{"head_dim": 32, "intermediate_size": 768, "hidden_act": "swiglu", "init_std_down": 0.0, "warmup_steps": 120, "decay_fraction": 1.0, "max_steps": 4972}
Each number is 50 + 10 x the weight over its row's rms, rounded and kept within 0 to 99. Layers, rows and columns count from 0. The size before them is the row's rms in percent of the matrix's.

# layer 15 MLP gate, 768x192, rms 0.164, rows 735-767, columns 128-191
098:31 52 51 67 64 36 53 59 54 40 58 41 51 57 42 56 38 45 39 40 57 50 56 42 50 40 44 25 44 43 49 56 47 52 57 42 48 60 39 41 32 52 51 50 53 56 28 52 58 50 79 27 58 43 40 41 66 34 37 31 52 47 63 40
100:32 28 50 55 30 27 56 45 52 43 62 52 68 52 65 56 54 51 52 53 33 71 74 47 63 46 37 54 62 53 61 47 47 44 52 56 50 51 47 56 49 32 60 35 43 44 69 50 68 49 61 52 65 53 52 50 56 52 41 47 49 54 53 46
101:52 52 59 42 54 41 37 43 48 52 70 31 55 35 53 33 33 47 59 61 72 42 53 58 43 51 58 48 71 51 62 43 52 40 61 31 47 63 70 42 55 52 71 42 43 57 43 49 48 44 66 61 61 60 56 37 40 40 44 26 62 45 49 54
100:61 53 46 55 51 42 46 43 43 73 66 74 54 41 46 41 55 54 54 64 65 49 37 54 57 42 62 41 47 47 50 54 45 60 61 47 50 49 59 55 45 43 49 44 48 56 33 54 52 55 42 32 34 56 53 58 68 56 59 53 63 59 34 51
096:49 60 60 72 69 38 56 48 61 51 46 59 47 59 34 47 54 55 62 65 49 46 59 56 26 52 49 45 57 42 37 40 39 44 50 43 63 36 48 48 53 34 56 51 33 54 73 51 50 59 34 42 42 52 55 43 55 63 56 44 57 40 52 53
101:34 68 52 47 45 54 49 52 56 59 52 55 28 62 69 57 47 38 50 45 40 41 43 46 48 29 40 51 42 40 44 44 57 57 60 47 49 61 43 50 47 42 59 60 44 44 52 54 47 39 51 44 48 41 55 48 58 45 64 73 38 53 46 69
104:36 43 44 57 34 48 64 39 32 58 57 42 55 69 61 67 36 43 47 68 57 53 56 50 46 44 52 49 40 57 56 33 41 56 32 41 61 49 49 42 24 50 58 44 65 55 32 41 38 43 52 39 42 46 65 28 50 61 55 63 45 71 54 57
099:52 71 45 52 60 21 48 42 57 57 60 47 43 54 59 67 46 42 34 58 43 59 63 48 59 44 51 64 52 58 49 56 44 46 43 54 40 52 28 46 47 69 48 56 44 71 63 44 42 52 54 56 47 46 34 54 33 40 65 62 43 67 29 47
106:61 64 58 61 36 61 45 65 51 44 44 63 61 44 48 36 54 45 62 47 43 37 42 53 63 43 49 39 62 58 44 61 31 44 49 61 56 44 39 45 72 56 47 39 51 50 48 48 70 45 62 41 47 48 31 41 47 39 60 64 56 48 65 57
093:38 40 48 46 49 55 57 46 57 42 48 58 49 34 43 31 52 77 58 50 57 46 64 57 50 24 27 58 58 55 42 35 52 46 52 51 38 66 32 52 65 50 51 41 57 49 52 53 52 57 64 44 47 39 63 57 52 52 35 50 60 37 54 45
095:56 47 45 43 42 39 52 54 44 67 55 55 73 43 50 61 70 52 66 42 52 44 35 47 53 57 49 31 48 46 48 44 38 54 46 58 48 33 42 57 34 53 61 45 58 42 49 62 65 66 62 42 48 55 56 50 64 59 60 48 66 47 38 58
095:34 49 51 47 55 56 59 57 61 52 54 35 59 68 52 52 39 41 28 35 72 37 71 45 56 42 49 57 48 46 65 26 44 36 62 55 72 49 57 59 49 59 65 44 58 42 48 66 69 54 39 43 41 52 60 40 61 47 43 47 38 56 48 49
101:53 41 57 40 67 61 46 37 59 43 60 48 44 46 59 52 56 42 28 70 45 69 43 46 61 39 47 43 57 36 58 55 59 59 54 51 67 72 53 42 43 54 60 33 40 57 54 44 40 54 39 64 26 33 53 58 64 52 47 38 42 62 60 41
097:53 49 50 52 51 51 47 52 42 43 54 56 64 60 64 68 44 38 36 43 51 63 61 55 60 53 42 54 50 39 48 38 27 49 58 45 39 56 60 43 52 60 48 48 49 43 68 41 49 38 51 51 46 36 60 56 52 32 58 74 41 31 30 47
101:54 54 74 43 66 65 34 53 60 60 38 32 61 60 67 42 51 57 42 43 64 60 51 40 47 51 45 45 36 47 49 32 46 50 38 66 59 39 48 38 49 50 47 39 47 41 43 38 41 45 40 49 42 61 53 38 38 48 40 18 63 62 60 47
103:46 60 61 41 65 40 62 66 34 59 55 47 71 53 51 50 50 51 39 44 49 32 35 48 52 37 42 36 48 38 55 40 41 72 55 52 56 58 72 49 61 52 51 52 53 60 60 46 50 51 64 51 52 61 42 49 54 57 42 57 43 64 46 40
097:51 56 49 57 35 42 48 85 52 63 58 34 53 67 73 41 47 54 39 52 57 46 49 60 57 58 52 51 45 72 50 38 53 41 43 50 58 47 48 44 65 45 43 66 30 53 48 53 61 69 63 55 61 60 45 64 56 58 57 48 39 48 41 63
102:66 59 58 51 47 40 46 65 54 49 51 44 47 40 47 59 44 51 38 64 40 39 58 44 51 51 17 41 55 29 53 35 54 28 60 73 41 68 40 58 64 49 55 64 46 38 40 30 54 37 51 48 29 39 59 56 35 64 40 55 47 61 58 63
098:70 56 48 67 37 52 51 46 56 48 55 48 45 41 36 34 42 48 36 46 62 60 32 29 36 46 51 34 39 61 43 51 48 56 50 41 52 65 48 47 51 64 47 37 58 45 48 55 60 50 41 47 45 53 42 44 70 26 43 48 48 46 48 51
105:33 63 35 22 35 41 56 51 49 43 59 64 57 53 71 58 49 50 49 47 56 62 47 48 64 54 43 59 36 34 54 38 29 50 51 68 44 47 48 50 35 52 80 61 59 51 48 51 47 40 56 45 56 44 57 43 38 71 58 40 54 67 49 31
103:56 60 59 33 45 42 42 59 58 56 58 45 40 43 52 55 43 43 46 54 74 63 59 63 44 53 38 35 48 74 36 58 54 70 39 61 45 48 61 42 34 56 34 43 43 55 42 64 30 57 60 30 36 54 52 58 38 37 39 36 32 43 44 52
100:52 48 51 42 61 56 33 64 58 48 39 39 50 47 53 37 53 49 46 51 41 59 39 63 47 54 47 41 50 50 42 37 63 52 54 49 34 38 59 52 45 52 60 36 58 59 40 51 36 61 33 44 52 39 44 64 43 63 48 59 38 57 49 39
100:58 66 54 58 38 68 56 34 52 63 36 45 61 52 54 50 59 36 46 35 41 55 47 69 49 38 61 55 48 47 47 38 44 59 43 39 38 46 49 51 46 58 47 36 41 59 53 40 26 54 60 53 38 43 46 56 69 46 46 49 45 45 51 14
099:67 47 44 39 38 60 47 60 62 43 33 53 44 68 71 56 38 40 32 47 52 42 39 50 57 72 22 52 47 48 64 51 45 34 55 50 51 62 45 43 53 38 58 43 36 43 60 53 56 45 45 42 48 49 42 50 55 41 34 41 30 57 51 60
102:49 59 40 66 54 60 45 59 41 46 53 56 33 55 48 39 62 59 41 55 44 52 55 48 55 31 74 49 42 42 29 60 64 53 41 39 56 52 54 53 51 55 29 37 64 45 61 45 50 61 71 48 37 57 47 61 67 49 43 56 54 66 47 39
097:65 46 43 59 61 58 42 62 42 55 49 49 60 44 69 65 53 50 47 58 56 40 56 44 49 59 49 54 51 58 50 46 41 61 35 55 47 63 45 53 60 53 62 26 44 39 48 51 44 52 46 42 58 55 31 52 40 57 36 40 49 52 57 39
095:65 57 51 56 46 49 63 34 44 69 34 56 47 42 64 54 59 48 23 41 37 44 48 48 49 45 42 55 53 36 50 53 40 42 53 53 59 57 45 60 35 38 45 55 56 43 45 44 73 44 45 38 50 62 38 57 56 47 48 58 45 60 63 42
100:41 37 40 46 65 48 55 69 47 50 47 66 46 61 54 50 63 55 53 57 41 57 45 42 32 49 65 58 49 34 53 55 63 47 63 41 41 50 38 58 39 43 28 36 57 29 54 54 50 55 51 54 52 54 52 63 55 39 43 40 60 47 65 59
096:51 44 55 55 70 51 54 58 52 40 46 66 45 40 40 61 49 49 33 82 43 30 58 34 47 86 58 56 58 50 41 61 51 51 55 37 53 61 51 52 56 27 55 65 63 45 41 42 42 63 53 57 39 37 52 39 40 51 56 52 69 42 59 40
099:43 51 47 50 51 59 36 70 46 62 56 48 68 42 42 43 43 33 71 38 60 47 73 43 50 55 64 49 73 51 39 45 39 49 53 45 61 49 69 60 39 40 47 52 51 65 36 62 54 48 52 36 28 46 50 44 44 40 68 51 44 63 48 33
095:49 55 41 48 56 38 37 45 68 52 40 42 35 52 58 47 58 44 60 44 42 54 43 53 51 56 33 50 56 55 63 50 47 56 68 50 56 45 39 34 45 43 32 50 27 55 48 54 45 44 30 50 28 66 61 52 31 34 48 32 54 57 52 40
100:65 42 51 40 51 34 35 45 45 51 63 60 40 60 63 57 67 63 56 39 50 62 48 58 48 46 57 54 38 71 48 54 43 40 60 37 45 52 52 53 37 74 57 45 52 43 57 45 55 26 59 65 55 44 44 36 56 30 49 58 40 50 55 47
102:57 43 45 43 48 47 39 53 48 52 57 53 40 52 46 70 42 47 52 39 47 56 49 32 70 38 43 42 39 52 38 47 39 43 45 57 55 36 45 47 52 60 52 53 55 47 48 58 46 57 37 44 40 54 51 46 46 40 56 44 59 40 53 39
# layer 15 MLP up, 768x192, rms 0.175, rows 735-767, columns 128-191
094:42 46 48 55 45 41 51 40 60 37 57 47 59 48 39 56 43 47 30 46 58 51 49 53 24 48 33 32 65 45 33 48 51 38 69 39 71 53 42 42 51 70 48 34 49 53 51 44 44 50 57 37 44 60 42 64 70 48 51 54 47 46 43 57
094:62 40 69 51 63 56 53 57 49 62 63 48 41 73 51 56 55 16 37 29 49 43 56 42 38 34 52 47 53 66 69 65 37 36 45 49 57 48 59 46 47 41 34 61 53 61 64 49 55 50 45 47 46 53 49 58 52 35 45 49 51 49 58 55
100:50 57 38 59 49 55 55 46 59 40 58 49 44 59 34 55 42 37 44 61 51 51 44 51 64 65 47 31 50 45 43 37 64 53 61 37 50 53 59 73 50 64 37 48 29 59 63 49 75 48 41 51 44 65 54 42 33 55 56 59 64 45 36 48
099:43 58 62 41 37 48 62 29 62 55 47 40 35 51 74 56 41 53 61 61 73 50 56 35 42 40 43 57 46 42 68 54 68 47 40 65 58 61 54 45 51 52 63 45 47 38 57 39 56 43 46 60 60 42 49 52 66 65 54 59 61 35 55 44
101:42 51 37 46 39 43 49 46 55 44 63 25 38 64 76 38 53 38 71 50 48 59 37 49 45 63 42 44 55 50 38 48 55 40 48 37 60 38 55 51 65 56 49 45 41 43 59 50 49 49 36 48 69 50 51 28 30 61 58 31 67 50 60 46
098:53 48 55 64 43 57 71 27 30 33 60 33 40 46 49 58 52 43 57 59 44 48 56 45 61 56 35 38 30 57 51 34 48 47 58 48 68 65 51 48 40 46 28 60 51 45 58 52 48 55 57 33 53 41 56 44 43 47 42 54 52 39 54 26
105:67 43 55 41 47 39 52 55 47 56 45 52 54 58 35 47 33 38 44 60 46 60 51 41 36 43 48 47 46 48 43 56 51 50 47 62 60 44 37 78 63 46 52 55 63 49 37 34 39 51 39 62 48 49 53 36 50 65 51 53 55 55 59 45
094:55 27 46 35 46 41 44 43 56 58 62 59 48 54 40 56 57 47 64 49 42 80 63 61 41 30 66 59 49 52 48 42 39 52 42 41 60 56 65 44 54 41 50 49 42 53 58 50 43 55 47 58 35 59 47 29 74 40 53 46 63 56 39 47
106:66 61 49 47 65 55 49 58 61 54 61 41 43 52 51 38 61 48 57 38 61 49 39 42 60 51 42 35 47 42 45 37 54 55 38 60 57 45 53 56 41 60 50 40 40 51 34 33 41 43 67 40 57 47 49 39 58 57 57 67 61 67 46 51
099:57 41 63 47 72 47 50 51 41 52 40 47 64 65 51 43 40 51 36 39 29 46 30 66 72 33 61 59 40 48 33 29 55 40 54 46 30 55 53 65 46 59 53 48 42 50 50 37 52 59 59 59 43 48 58 36 57 59 59 53 45 55 39 60
099:43 61 52 61 56 46 72 51 69 43 72 39 53 55 45 50 50 50 58 36 67 51 44 38 58 53 28 50 39 57 49 46 56 44 63 42 56 54 64 39 46 63 56 37 42 45 53 65 50 57 47 29 43 50 45 47 61 54 25 43 40 45 38 46
095:36 55 49 52 46 52 38 55 50 37 51 70 47 42 55 73 56 43 59 29 50 68 34 53 35 35 45 50 54 45 72 41 38 56 56 36 69 54 64 53 40 49 33 58 56 43 44 53 64 53 19 54 45 57 56 46 49 38 58 40 49 65 49 46
096:52 59 69 36 46 44 37 63 62 62 57 42 53 43 59 34 30 56 40 67 34 59 55 70 64 58 56 60 52 46 57 52 55 54 55 67 47 61 49 46 42 61 56 56 59 60 51 28 44 58 51 55 39 56 51 59 59 48 21 41 59 42 77 37
105:30 60 40 37 45 39 56 42 49 35 48 38 54 57 47 57 54 45 50 50 72 68 34 67 51 64 36 46 51 57 54 45 49 52 43 59 61 59 50 55 45 39 47 57 43 48 41 49 54 52 42 54 37 38 58 46 52 63 49 52 62 61 45 50
103:69 43 60 45 49 49 38 44 49 58 50 39 50 48 66 47 57 40 50 48 44 47 45 44 41 47 46 49 42 56 58 45 71 55 75 64 36 49 32 41 43 49 62 55 58 55 43 41 78 69 41 50 63 50 41 52 28 54 46 43 51 58 43 50
101:53 53 52 54 56 58 43 63 40 37 77 48 39 69 63 36 52 47 45 47 41 55 48 42 29 36 50 49 38 46 54 61 47 50 46 53 39 47 54 61 59 40 55 58 52 51 45 60 70 38 36 70 46 61 41 53 67 43 38 40 52 60 45 39
097:34 36 39 42 44 37 53 42 47 60 60 40 49 55 49 31 51 49 44 36 31 52 54 58 47 64 40 52 35 54 36 45 74 61 44 52 54 47 56 49 52 50 54 50 45 49 58 49 55 63 50 58 49 43 64 54 40 49 51 45 47 60 45 37
097:41 73 64 53 49 51 59 63 43 26 55 54 46 51 44 55 50 65 66 52 52 59 59 61 43 47 46 49 64 45 59 42 51 54 48 67 66 31 50 41 67 36 32 57 50 43 63 60 47 59 56 54 44 50 33 62 51 61 38 47 46 31 44 52
097:48 55 23 67 49 56 41 54 51 57 80 58 57 50 62 34 54 36 50 53 54 40 47 33 52 53 49 46 56 40 42 35 52 40 44 51 39 44 57 44 46 53 52 50 30 52 47 51 48 46 60 54 56 49 51 54 44 37 58 52 37 56 38 40
103:51 42 44 45 53 35 49 52 46 48 41 41 51 63 26 61 76 61 73 49 48 50 51 68 61 59 44 52 50 43 31 60 50 59 52 38 66 55 42 51 46 36 59 46 51 33 60 53 38 66 50 42 51 59 57 48 40 77 42 51 43 47 49 31
099:43 55 38 39 46 46 58 53 47 45 55 51 51 39 51 57 41 53 46 53 59 37 49 50 57 49 56 64 67 47 62 72 62 49 45 43 66 41 53 56 69 46 47 53 52 47 57 52 46 61 45 33 54 32 60 53 35 41 43 47 46 48 51 52
096:47 46 40 55 43 62 36 29 37 66 58 56 50 58 46 40 37 53 51 42 41 45 39 59 53 31 44 56 49 47 52 47 48 59 46 52 45 46 47 71 30 53 47 39 41 60 53 54 40 40 49 28 71 50 52 57 36 56 50 55 42 64 53 42
095:54 41 48 39 46 45 43 62 58 47 55 47 40 53 45 66 66 68 63 48 40 59 54 26 52 48 49 53 61 41 52 57 79 52 35 68 43 42 70 27 33 62 42 58 56 40 44 65 51 43 49 60 50 54 36 63 53 39 59 50 58 46 56 76
097:61 50 47 48 37 55 60 59 49 52 69 52 58 39 42 27 59 40 47 42 37 57 47 51 55 74 61 48 44 47 60 47 34 37 45 43 58 46 73 30 48 54 71 64 43 48 46 55 40 58 37 37 66 59 45 39 76 56 32 40 57 47 43 44
103:62 36 43 40 55 50 49 36 44 45 45 66 47 61 56 41 54 67 60 65 63 41 46 43 53 65 51 62 45 58 47 54 48 51 41 51 45 64 26 36 51 47 41 38 55 45 51 51 48 65 38 47 49 67 29 37 64 33 34 47 49 50 52 30
096:50 62 42 51 65 31 41 42 51 60 49 38 36 40 57 51 54 52 36 58 47 59 57 67 53 43 54 57 40 45 45 52 53 50 48 49 55 58 49 42 50 47 29 29 55 42 58 31 50 52 38 61 44 46 46 43 54 52 57 63 49 39 69 48
096:65 52 54 57 62 54 44 51 49 46 40 33 42 61 57 54 47 65 58 57 50 55 59 51 49 46 48 57 57 56 56 60 30 47 52 27 45 35 69 42 50 65 55 44 45 36 41 44 47 55 53 56 55 39 45 45 62 55 43 60 67 66 66 40
098:53 48 45 46 57 48 50 47 34 54 60 55 62 40 30 40 66 52 37 63 62 39 73 47 52 48 54 55 62 61 37 59 44 59 40 57 58 61 44 45 44 44 42 50 34 63 47 52 40 49 69 50 40 55 43 56 63 62 56 57 52 25 46 31
100:65 53 52 38 59 70 44 47 44 42 63 50 46 37 30 70 53 52 47 63 49 46 46 50 46 35 53 67 60 54 42 39 50 55 50 48 36 51 30 54 51 41 52 56 53 52 77 55 44 30 46 44 48 47 44 60 50 53 49 42 57 64 46 64
098:53 57 66 45 43 40 75 63 49 39 37 55 55 44 46 61 49 59 58 56 54 42 50 61 29 65 40 49 58 65 38 50 63 43 37 52 39 66 51 58 56 64 50 54 61 40 31 59 57 51 36 53 43 49 69 60 52 49 65 35 48 57 41 55
095:49 51 57 48 39 57 49 59 51 39 57 43 51 36 62 67 48 66 40 55 57 49 44 57 65 20 49 39 43 51 32 55 56 47 53 59 42 45 68 52 41 45 41 55 49 34 28 34 53 52 40 41 52 34 41 60 58 57 35 54 57 43 39 60
096:48 51 53 50 36 42 66 45 37 57 61 53 49 47 39 50 67 49 47 56 58 56 38 32 47 50 46 57 38 52 59 54 34 47 33 55 55 53 56 41 36 57 66 31 51 48 49 34 53 55 49 45 50 56 45 21 57 37 49 45 58 65 31 46
105:59 56 50 37 31 49 47 42 70 55 53 54 56 39 50 50 55 50 53 44 57 47 34 52 54 60 50 59 45 53 34 43 63 57 36 43 57 56 60 60 23 56 39 56 53 32 50 53 56 63 44 48 66 26 41 59 42 57 48 49 47 51 40 50
# layer 15 MLP down (transposed), 768x192, rms 0.154, rows 735-767, columns 128-191
098:54 50 54 48 56 45 42 60 47 57 40 36 35 38 40 48 50 41 32 52 51 41 54 47 50 39 37 61 48 44 66 40 44 56 50 40 40 45 46 46 42 45 45 42 58 40 54 35 46 46 77 55 64 31 61 44 64 38 48 38 42 66 48 58
092:47 44 63 46 41 68 42 60 42 40 46 63 51 36 48 40 64 38 47 54 49 41 48 41 66 49 32 58 43 50 35 70 72 62 59 37 39 42 58 66 43 47 57 46 55 54 46 37 43 39 54 47 58 46 38 46 44 43 56 44 43 62 38 54
100:44 28 45 59 35 57 64 56 69 63 45 36 52 60 48 32 55 56 58 58 67 58 59 53 47 32 42 45 64 48 63 39 48 49 46 38 66 54 40 45 62 49 43 50 37 53 53 62 51 64 37 40 56 62 52 55 48 51 51 55 45 61 64 72
097:55 55 48 54 65 63 54 46 70 53 43 48 49 51 46 46 50 58 43 55 50 36 44 49 50 36 45 50 67 59 42 38 44 45 54 51 53 54 45 68 54 44 51 53 43 25 60 69 35 70 45 33 60 62 50 49 54 40 58 64 46 57 49 65
103:45 73 50 23 28 55 43 63 45 47 46 43 37 47 53 48 30 34 54 70 59 46 47 55 54 55 44 54 35 50 50 72 55 39 51 38 44 41 38 36 32 61 48 59 53 34 48 54 62 51 65 65 40 52 68 40 35 58 48 36 52 61 42 41
098:64 50 72 65 40 59 60 46 49 34 59 55 53 42 57 43 51 68 24 59 53 53 56 73 53 42 67 39 47 52 53 57 68 46 55 63 40 56 68 53 62 47 37 53 48 49 54 53 44 43 52 56 43 48 57 53 60 30 47 52 48 50 52 49
103:37 45 60 34 51 30 59 67 54 53 60 30 49 56 48 54 33 49 46 59 65 38 43 52 59 52 45 55 65 58 50 48 54 58 43 62 55 42 44 46 47 52 56 35 72 49 44 70 39 46 42 45 37 48 54 65 32 55 56 37 40 47 52 44
094:41 58 22 41 46 61 53 50 52 46 65 39 59 40 60 63 54 38 50 55 59 40 52 31 46 58 53 55 51 59 35 40 54 52 61 52 61 31 47 57 51 59 41 33 68 53 45 38 50 43 51 38 49 53 46 66 34 39 52 50 51 39 54 55
102:34 48 47 40 56 46 33 61 40 61 36 52 46 56 49 49 37 47 55 34 57 43 41 46 47 37 66 47 49 42 52 49 38 52 76 49 50 47 38 36 47 62 39 60 46 45 36 59 54 66 46 57 55 54 62 52 66 55 67 52 55 57 58 52
101:44 63 45 46 45 44 54 55 36 49 55 45 60 49 55 36 54 61 54 39 34 58 46 46 50 46 48 45 53 55 61 60 65 35 47 52 38 52 40 59 28 47 55 80 34 39 64 43 54 24 56 54 47 58 59 70 41 33 47 56 46 45 31 55
099:41 52 45 41 43 42 61 59 46 38 31 65 32 55 62 53 43 52 43 44 42 56 58 48 44 32 61 50 64 37 43 70 53 46 57 49 51 33 70 50 58 55 47 63 54 29 53 68 45 46 52 33 54 55 47 68 30 50 60 56 55 49 71 51
102:51 41 48 53 48 57 47 40 53 32 61 45 58 49 47 40 37 50 53 42 51 50 45 54 36 51 49 49 27 36 43 49 60 49 50 62 31 30 38 56 57 60 61 38 67 54 34 75 51 34 55 62 47 74 56 62 47 55 38 57 48 50 59 53
097:49 23 69 66 39 69 40 63 63 50 61 36 60 38 47 51 40 50 57 57 55 48 55 45 42 54 47 46 43 52 47 59 58 50 58 52 46 47 62 55 54 42 61 46 28 60 58 47 41 71 61 66 49 56 56 40 58 48 53 48 28 66 38 44
109:39 37 34 53 34 48 49 58 51 59 52 38 63 37 32 51 49 64 42 60 59 63 54 56 49 35 45 45 61 52 48 53 55 50 50 60 40 53 59 45 73 55 42 44 37 44 26 39 46 42 34 58 42 41 51 48 27 59 37 46 33 50 62 53
104:40 63 52 60 58 56 56 56 44 57 69 50 58 52 58 48 57 38 66 45 62 33 44 50 52 54 39 46 48 47 43 41 57 67 50 31 68 69 65 48 42 45 43 52 44 48 40 51 47 38 34 55 58 26 58 49 47 51 76 51 44 56 58 60
102:53 45 60 55 54 41 56 44 57 47 46 57 62 41 41 71 55 47 35 45 55 46 61 57 61 58 45 60 51 56 43 40 48 52 48 50 42 58 53 49 53 47 56 55 52 35 34 54 54 50 49 63 63 60 54 41 47 35 44 52 49 63 49 60
098:54 54 35 44 54 51 31 45 56 61 41 39 60 50 56 51 26 55 47 56 59 64 52 37 28 42 38 48 54 46 47 43 47 51 34 68 39 54 63 60 57 48 70 54 48 65 50 39 27 46 56 42 46 59 37 55 61 60 32 51 56 60 54 30
097:50 53 60 64 39 56 55 41 60 62 32 55 47 50 42 36 39 56 58 38 49 43 47 36 45 47 51 73 47 57 73 58 60 41 45 60 49 45 59 40 50 55 61 45 53 46 50 42 42 51 58 55 55 38 58 57 64 45 36 53 35 37 37 68
095:39 51 50 62 54 39 62 50 41 47 40 56 28 64 57 41 58 52 50 56 57 66 39 35 53 52 52 48 71 40 60 63 55 61 59 56 47 48 56 51 52 23 48 34 54 52 48 34 58 52 39 53 61 42 39 40 55 47 39 50 49 38 51 53
101:47 52 55 55 46 46 58 46 42 42 47 73 33 56 33 52 58 42 58 48 45 34 51 49 44 34 65 43 49 61 39 49 36 29 56 40 39 31 46 40 40 31 45 48 45 24 41 46 54 51 47 61 48 49 53 63 36 33 35 39 51 66 54 53
101:59 66 43 31 49 38 52 58 63 43 28 59 51 47 66 48 50 43 58 48 48 53 48 37 48 64 52 42 47 62 55 51 53 61 47 55 44 32 47 65 44 62 25 49 34 46 43 52 48 54 57 48 61 50 66 41 42 42 57 38 55 31 48 35
096:42 54 50 75 62 46 29 47 42 42 38 67 50 52 42 57 47 49 60 72 54 56 46 44 56 49 32 47 74 51 58 34 58 37 53 36 58 65 62 61 66 48 73 45 50 55 64 64 75 58 32 46 41 55 60 56 55 46 42 53 59 59 57 48
096:50 43 40 67 60 39 45 42 49 51 44 67 64 52 58 48 43 54 56 53 48 59 32 70 66 49 53 50 52 74 45 40 41 55 50 25 59 46 27 76 57 52 48 51 53 44 48 49 65 55 52 32 52 57 45 47 63 50 56 49 51 48 55 39
097:54 46 47 56 51 52 70 62 28 81 41 42 35 52 50 48 60 60 54 62 30 60 48 59 47 69 51 62 65 38 26 41 55 58 42 54 50 53 50 41 46 43 41 37 39 42 51 16 70 47 55 56 55 55 53 38 56 48 34 43 46 48 41 51
103:47 46 52 42 51 61 53 55 61 64 48 50 43 53 43 32 55 35 44 43 41 38 60 43 37 40 56 55 52 49 35 55 61 39 56 35 56 63 45 41 54 47 38 53 45 34 41 39 63 56 40 43 45 31 43 46 57 44 42 68 58 49 65 38
093:44 65 58 41 59 65 77 30 63 65 63 38 37 49 61 34 50 20 64 36 59 45 60 45 52 52 63 40 62 43 30 59 44 58 48 37 53 51 46 49 45 54 28 63 47 39 47 46 62 57 39 82 51 43 65 51 60 42 32 54 39 49 55 66
099:44 70 41 35 46 58 29 70 64 39 50 62 54 49 57 57 49 39 60 51 42 65 51 55 50 44 59 50 51 62 47 35 46 54 45 61 53 46 50 50 34 49 40 45 54 35 40 32 41 55 56 54 61 55 64 48 45 44 62 64 53 28 43 52
089:50 62 48 35 68 43 63 72 56 61 42 35 48 38 65 45 44 69 60 46 46 61 42 56 47 49 62 53 63 60 63 54 46 37 57 44 60 49 68 49 54 57 54 36 75 48 32 52 66 66 44 45 47 53 53 70 35 50 36 59 56 54 47 63
101:57 57 56 57 53 32 43 54 57 57 60 58 60 46 51 67 48 52 53 58 55 62 54 44 61 58 74 47 47 37 51 52 53 56 50 54 51 57 47 46 46 59 40 49 50 48 54 53 57 55 29 47 64 47 48 59 72 54 32 53 42 51 43 45
100:53 51 61 28 41 40 39 71 39 48 36 61 53 56 32 72 54 31 51 53 36 44 73 47 30 52 73 57 53 50 39 52 57 52 54 63 57 40 37 54 39 62 54 27 39 46 73 47 58 32 45 41 52 51 36 45 43 45 40 54 48 32 64 49
090:56 52 67 51 53 57 37 50 44 47 55 43 29 57 56 48 46 45 58 36 45 47 40 43 46 53 33 63 47 40 50 40 63 44 51 44 52 56 60 61 51 51 50 60 51 42 51 58 49 52 55 52 37 57 70 54 31 71 56 23 57 69 31 57
099:54 61 35 44 48 73 41 45 55 52 57 61 60 76 40 49 40 25 55 43 34 36 72 70 53 55 57 50 67 58 42 42 50 48 70 49 55 40 52 50 47 43 43 52 51 59 57 47 47 42 61 46 55 43 48 44 43 50 57 56 44 69 54 51
102:49 47 44 37 53 43 50 29 69 61 51 48 53 63 38 45 46 55 54 58 56 51 33 61 49 53 51 47 43 49 78 43 44 46 41 60 54 34 45 43 42 46 49 51 52 43 43 56 51 55 46 50 40 44 75 49 34 51 58 46 42 60 33 40